Weights of a small transformer language model.
Architecture: LayerNorm before each block, rotary positions.
Each number is 500 + 25 x the weight over its row's rms, rounded and kept within 0 to 999. Layers, rows and columns count from 0. Numbers have three digits each. The size before them is the row's rms in percent of the matrix's.

# up: layer 6 MLP up, 768x128, rms 0.225, rows 353-377, columns 0-127
# down: layer 6 MLP down (transposed), 768x128, rms 0.227, rows 353-376, columns 0-127
up353 102:493518520507504539498507495478496476493546486544537455525477516508501475492500476451522483498494537498516488505456489512481509459475514423502541486494506505458499526563538498482469514491529542458518489517529515489490466513494490508515499516547519457534444480513510516524524536513500499470501549487501525481485493503480478494503529489487484448485504493517531498486479447548500494475493
down353 095:489504499507512507515474480541505502491523489546491482523486494457487510469531500535504522496491467473513498534546508542474450481501466478536523494481514506480523512492491479522503484509499502487510473503532540515532548518527488486499496501502521519547534508575527495538479562526509495517505505463500479496482527520512463528445512494515544509458512517524518495470549478461502444469493
up354 099:505529530444478515479457487547494463515462555505511496512497499475412503466507515505485497533493560467529488488508526530505466518491479512500513461484494500495474474508507506573525494529489522540488489489499543527512524494520510517514498486529457497483484483490516458502471513547492497505528489539475455489512512493509513496501513530445550516484495482488486478467492479492503511508509
down354 100:502492514530517488467472504498508543481523477448534504478534483529504537475542502503473501440519513518434488476498500491505476489480468463540527447465534534513499482493529522480468498476499532486506505489498508507486469467537499507501473495517516554508487500517536475535501523532482524490501525516519461527520530493504507548503457533521479506483475445522460492505499485485502511447482
up355 086:512550443447507508545488470480541495515494491512489473527484482455506547503470493539526497462490504482470506555499594538489508502535533497487498452514521483501512532509510515517508500477492488506481509507461509520445495481496473510512517512519532491505502452527490510494505453470466480515514511486465518475517543490469507473516496474470507482493549469509491512521511519490494490515491
down355 095:528501489545511520517519501493468518541470519492441518521548469479486495492491522524482491491465509524496500501477525482585542475483569507546475478481542511503499482469460541485510519562512504532454505504504477505486503531512506510482492464460514504507542502495494474519513486478489522497491490485491516457477507519474460486527499525451486476504531465492474507526515492485473515502516
up356 102:480502487526490492538557495472481490519498486482478537486531504503526531469460489507473511528485486503495537480449518520461439469495471537483505485505486503481471528463484489524508509479542495502474488522520524560477487483482495454517495502477521468486472552490499495520503494499508496468518526527514497492485475494459531487484453466475475578503520519516532464525513493467522536522503
down356 105:501498539556504487545485506508481482492504435511509500480523510500516518491504447457505412482509486494509506483505508529525489488532456497526472494472465482498526454505507495505525479501527471512501525515516516526470489472499521493482481484477512452467486501473527490498489516498485481493456511506484517458469466527462535492490477558497493533521505506468492489500500522504537559562492
up357 110:529553476539519465469471522494498471485508544487522508496548560490531533464533485529495497487510531519482489490503543508522472479455459472516522489496472497495470453521476515490527496484474544495513497506486491490529522506467510540545473516491474497494483471493529468486505525522500488529486557490550508470475490470469527531482504500506467509486476494511528491532469510471497484448477
down357 109:491442538534516491503520471531464495501489510522461498516511506488533490538481528457472491499492525494534482495486514512498493476513476521496478513501479489496532483506467512520540529504483489484512502513539513499481540490511507517475480549505506515516540497466470496469482405509504533558483487510486511495468469535532473502488525476512546521503476467474480515529516510529506425535513
up358 098:494515492496531526481502527462498471510512543500525471486528502464490497515467462495518495485495454520492532499491523481513549477504503546492479480531476511532477519471552522507537481482508530504487484502487472483490503489546550471538501527500492487479519496484489475525504506466505472505451514513494537491528516491455552474455494517535500470502501468494548549466479487527456497433507
down358 092:520509499451435498468491509529492520501485498489499530504472489593498499476485523469499498497523488460526508483484481468497476511513498499469491530484511464514507510524492537464511498485513494476493496453477514503537452461518519519497493490544513474504517483531509458466499556540460529520485512484546525506483554480477482501499465502525514507508480512511524489492512530514452556509521
up359 098:505531535501472483511462506476543493517465530464489451509511469493483493511469465521501499526463513524503491538501492486485515534487505512479505488469462507554478520511475529457518510557536496481494473510534516505483489539492508449523472477502476499494518490513484492513562513497528492508524528478495490512495476498534503498496538517518520512490557465499479458470517495507443578522494
down359 100:537510474499448541500480511543500519542513487509452485478534480463457468508493489497497515491517449466459495527535487476462524516518519486540537530540496515518539483522531502519496471503502506514487456524469526505460460493536457469488485525522523545501473467531507466514534496478505474517523496537504456484526529472507500539521477466483508498502510471501491472492483502463495497515488
up360 103:493492509519488509522505537522509494521505463540504505498514542502459520452483468440483505485540510486490514491474499498506536529484492509544442476518498494515488509478487520524478488482535469478500482467535541528515587493523517505508492500531546480509484466463485486530467462487485506472507504511504459527528477501524471505547466520479515515483450486534506481485513481490494524452486
down360 099:495490561477488492492504540444497441523515459499501477503501527473508526522561506532515468503512502534499477499463470474535455531549493531457504483498459498461474475489510545504534523520500506484492502492512477537476519479489503489524485456528456506530520483517488472522480516519494534470534507547473507522487501516506472491513523475510479500520490514494517530465508445511498460516493
up361 094:528540506488523534516484485466555517544483513474511476511500508511474527501466482454498467498463512468531448527523488525488464489492532464524489489504532541486516510510545505477516516499503504471497464510472491508510452423503474518507502509517515501496510520533516540515482520488497524511487523470512512483541497470501491479490486514521458468452531525541544491525535521535464528510502
down361 092:464518470462477502518510494446531519482530516482464504509478468505498491470510489502516506541491533529491476548519566515543480480528475493530510487482466553499492515525464518502486502531485470437473483482509487468482492465493497476539530552497522503530513447515513466485506478485521532522563504488486496498453514554516496535500515506488519495524505486468493501496521480512493498523482
up362 095:478548497495481494506499506512498487518469509510520468481493444466472489531487517543497502508497513516489531480560485467465448484576503503494502525478464459467501505511526494509492517514482520437530531474517452499487460490499476503494515477516471512516531526495500499509550511520532508505510473495521470478488509519501575526509496508476553484491506482489533447484494503474519499494534
down362 094:480537484531530562488472486501517497501507455500487496473515523470470473479529523486454545470526500505507510505512490537489472474495520462483483480529470496506493505483489510499496492516549545504496490499505479493517476481528544507531474480462533512529504544512564491513528486460469492483489490488487530480535526529486548494512478523549486501488487478494444483487512513499574502504541
up363 092:506466483508456550483466479493524502498525474509503533525468508499493514529523517506513485490534472536508476500537470510520493498527457486473549479508507552501515483528475508498503522508517531513494503518543506520506520538476521521503506546496454505514446498504513484537506526565543492500462529518548486536499509472435471496529503487472506477465513465522477510504465544500519476509483
down363 072:479551505477491502493534484500533516532512495505473468529499518464517474504526503472475552506519507480452532459488548469470515544511524470519524507511502466492501458482465482478485494482492474517523505450480493517472470476498495486472436483464486503473532541498513479473457472475482497507547506452507482502486491518457506520506509492484470517483479556526497456549489502493484505498500
up364 102:499544469485480504499493513484500464511493532547498507480549477503510525537533519476480480484422489514483527456502520515505463511454455529506517497492497517472499465504516461528496519506503499483543472499466492517527456524500497473516499499523487497487501454518454535503502490508511528530478474486530516545485500490499526521501553539465514454506487510498494542442538507513538507524490
down364 101:524519477462484514499494492513503539518514466512471520514524521485530469476511492532512525566479490489485516498577549495489511529488497475465538462518471524549469485489526518514498500481493471511487506476513496523544472534493499513529508525520484503524485521497484467498519477488512504486528491518491534509493543525500527498471546494442525503531470488531503467531488488491454487569531
up365 099:494515489486543462546460523515515511529503488514479503469527532495502533534480489543520513501523512466502511506534485487459487563490468557524499492463458502511500466528500509519490478500496529515534510501536485491487490504531530452474513508477493521477487551477501523494495486518481473538449558474508482515471494491551504547487515498490496493466479508480477507492500446458499480513459
down365 097:523464509515527497566511514524464489532513525535467488458485519561523465511495519513488524513483450490494510508538504464495501500537536514509518528513490515509533530520512509521549509484518519525495495501505499506520480479492486490501514478543510517504528491534526490518468522465531445506475497516497517501513484531480548542477500518450484521538531474498480474456465486499515571499473
up366 097:498470498490518538477505499523442503503496517506472497501465539497506521492528494515505503469499486507526481500544470487473493530514484490485532475486517473469505457498504505488470498485521506488469547482498510512490518519485504506521531489481502529491526532476459503533461540485495522446494488479521448555487535467493582476480497469524490495560543468544526487520471528501512479504539
down366 099:485571452524527462499485519561473476527496507503541492462479456568479468513469492479517519504541493471553508452515495484473471519508539498465492549500525526542524504495519490513534472493543482486532545520509480528530483492489517510485476514499519499499493491508516524467488485458505486515472509460500515492491492519486522498494535507479466517500471496500512539536485519499489528498513
up367 098:539509529479481498507535476506486528540506487520498504497498493508502508499511494510522516454490485513530545478534498548545503487522477527525530535495501510551519539465506489465521465504518508487500485500525475485559513479477445512506510532478487488531528505520532470489534512499473443480487521518517504482473500485492503443526520543467445461505448503507504470479529463527480477469519
down367 103:488494489500499514491467537509511520455469532475503501487485515442490513517495467508490534534490512496468410528466494491477493522492527518479498488504493497500527473494520470512490519479525503492505481508454513538482485520537584521470513470516511505461478507512507491521504489524497537517476499490515499540559500519503473486543478508486506528448527524518548543526486535524515486502471
up368 111:507519491502498510481482496499491520471472530478512466506492459470474495511517527505521476518509555562505530508493485496513445493470497489527471549478484509493500490526511500479481496514494540550509445515504511498506514501489511477505546492489483531544504562466517486494479556471505497507458476512536520533482499512477516535455522500510484491467543487509480541480504461480570462508498
down368 111:548525491509525500508479490503487498521533490459458490516523515497511480473505535511516501518495494523509522531512481538499476481508525511528475518499489505495464526495540534456514511519499513489478476471518484529498460548467545509543558475482474457500464522467539497495501549523503488458523465466498519493484477498537508493444526541504505485517469489450461487493483461481475499550513
up369 106:492538518509495489519482496544476517516483524429496495520480548471508537533460506516464522498521512508441499484507539495489474488480455518493447514524505510445465537512538488526492553529479508471499482507472489458508512503474492509525488486537464485505472506482509513484497559539497504501499482484505516502464518469533488495512522525522500558482549474480508473483475502514534520490493
down369 107:461545501462504509498503472449532528512479490472520518508486457512488500525522481495497526495487455525512514536467534477524490507508493531472471496501541540501509474474472471489499509499473516494511480457500517504509522497527492516492476554495461519499501506495547494501493564511444518510468504537503529465508547523547533502481460515474477493481496514496498480514556434507487478518530
up370 098:530522456500474445497528490523506502517460498473487509496530546500508492470503474488471454490489520542514522494531482476498428508497485441487517493493514487514460510537495449513502502486538514498512507509495519498450569531520466527529527516494482543507503470510506493528523501512491497462502496508514509521511495495526457531468523548476472505511434514525461508514523480502499479523511
down370 104:538517441495496487509509493499503508482530496462499507498501511506472461493518470497469535485479509548500497464489506500506493433461500516517509523507542515508477483501495543484502511498509539478487516488507500490471518438533515497472471488511505503496502488532455454457556506495514560472509509479517480494540476544500470521487522520513479476469466464487485510532479501450502516572479
up371 109:526517513494453486480495496513491497521500553528522557500474502475524545491501513451496511513493504503514488492485490514500527488492525466555489538459505521513525516512507509503547486497477499511470477491484549529495476494528519473504530481518458475473460531465506467526560517490483496504494474529504508471501494455520478510499517484505510501523478496450526504457528451547474437462482
down371 107:509524466497507492488536506505481486453470529471491526466502468513494503513563478529513506493467488480522522499506501485482528532512512459506528530477485502476502564540507461533523531490471524477485526478479550533479510485501511441458489468534471485560507468512487488515510484525529509497468524559502508524505501496513480535483485496505531509486497504524491520491504485465438546487485
up372 105:514495487503496506515487516494497496517472496477514498512556496490513527507505490473515461562458499522472512468545499512471453575462492470479541479490521505459481499503460510544489500488489477501528465481473505508511499501490541509518485462509536477533547489470517461547557464518508484533512489497505488467505503489490518460513528521478512470501477490551518490478519478485550474482497
down372 109:492505539475517486461490513501537492490489535479500473503547488519517501494557523482523539490522509483488547481490515470495479507491494469506487448479515485501498535552510551495509500485478538494478491482486505435524512491496503521508503530477487544444487516513500487480489485537519494513538532515525529486498460465490507560495510556502527549499452540485489483467523489536522491519523
up373 104:525523478556456499496515515531536510507492506500514450494517515475527475499454539495537478508492464509506528487507493483440482501543508491463513514497522457489499492459500537485526517520543518488500538491526510509495492478499512480512492526513480494488526516461512507523465530521531559549476475515485482497505458490501487476482475479552490473488507469481497537491500487475513443430511
down373 113:495497521531483507503513521512471531521524574513502500492516520525487558492484539501513527494487440531535475433515547537515510516504469469514513480512535477501481496505538536509459462488466503503473485508502458487480449495471503508518449514517469486499501537505500487504489497478543486495521507468535521532484489499487481464495515529555490501525473551476490510537501485521493493518512
up374 100:475521538492496470462478527446504516495512497517531509470455464468487505482494486490535522475500513522537474485451496454484515513493532442520515472459483520526498500489513561489500458485487456483508481509505502487482495514534543522511498524520529518523494434548486500502521496518478474519485549497512503507506501540514513486522503484548503507485470476540536509508481466450513522508530
down374 107:552483503465511470458475506498505498498524526490480515522543523494474504477483508565519473474466499526503530463506527508479454489478523514485500511506496502485497544523521550499518544495492497560502494490501484523506473492541529506492479562524486513518480445495479481426535496520503510503493501519488518481481471474528530486482466472506552506523456498504470483530498468533473497507507
up375 093:510530457491528540507530470495475513490483542473538478531508468517541515489472497482512537495508508533512544539558487459503477478540432500479494503446489508492493513501490519486475501507531518467478512504486515512512517494478508483478461475501478528470475498495456534529542503503443513505516472499504470518505490466453507483537500531486492507522504481550518480493467526501466494531461
down375 088:482520502531524509462513481492537492510472464512434491486504507499490487489482471467453499501487523501462489497513517489479514539498544501471521472545481507495499466449530558463521497486467475523473517453460485485505517471552558457531537507511482500492506531466523536495501511488519509518513509495540519494551456483516504510469498531493504475548496505535479489478499507469517483492498
up376 099:524502478542449495478490511520506493525520476555535535469514514491488501452524520475500509484519511520526458491478487500461444478448509523530494459504492499512533535488515498494508527491479474485521452492484542513516487541564500449495526540542498526498483499522498497466510486509480471515518519493502483508509487481505499528480519479531537529490477497552503463483515452475469532501476
down376 097:482475455480539497483506521519473455513511514495532499497527486522534462483505508516520488533464504458465505456490481545530502495493503508495503472518535465501490503557489550544518492488491577497487496483482508527493509502528557491536456543496502484505477499487531476514488538506481467532529503501531471501522469477509523493524488512524483536519476511487466485485505519567500504466475
up377 097:502532502481473492481478507507494491461537501550449519477497493485479558481491556511503500510480527525503457524485501472535489560517477490517483507477533508507556462467484486476484453492495485486526469512505481519488508482462542491499509513467530458523479514506503485504440514520480514514516517490476480444510497455437496506502524508502495548507480524476506487546471493485492496487472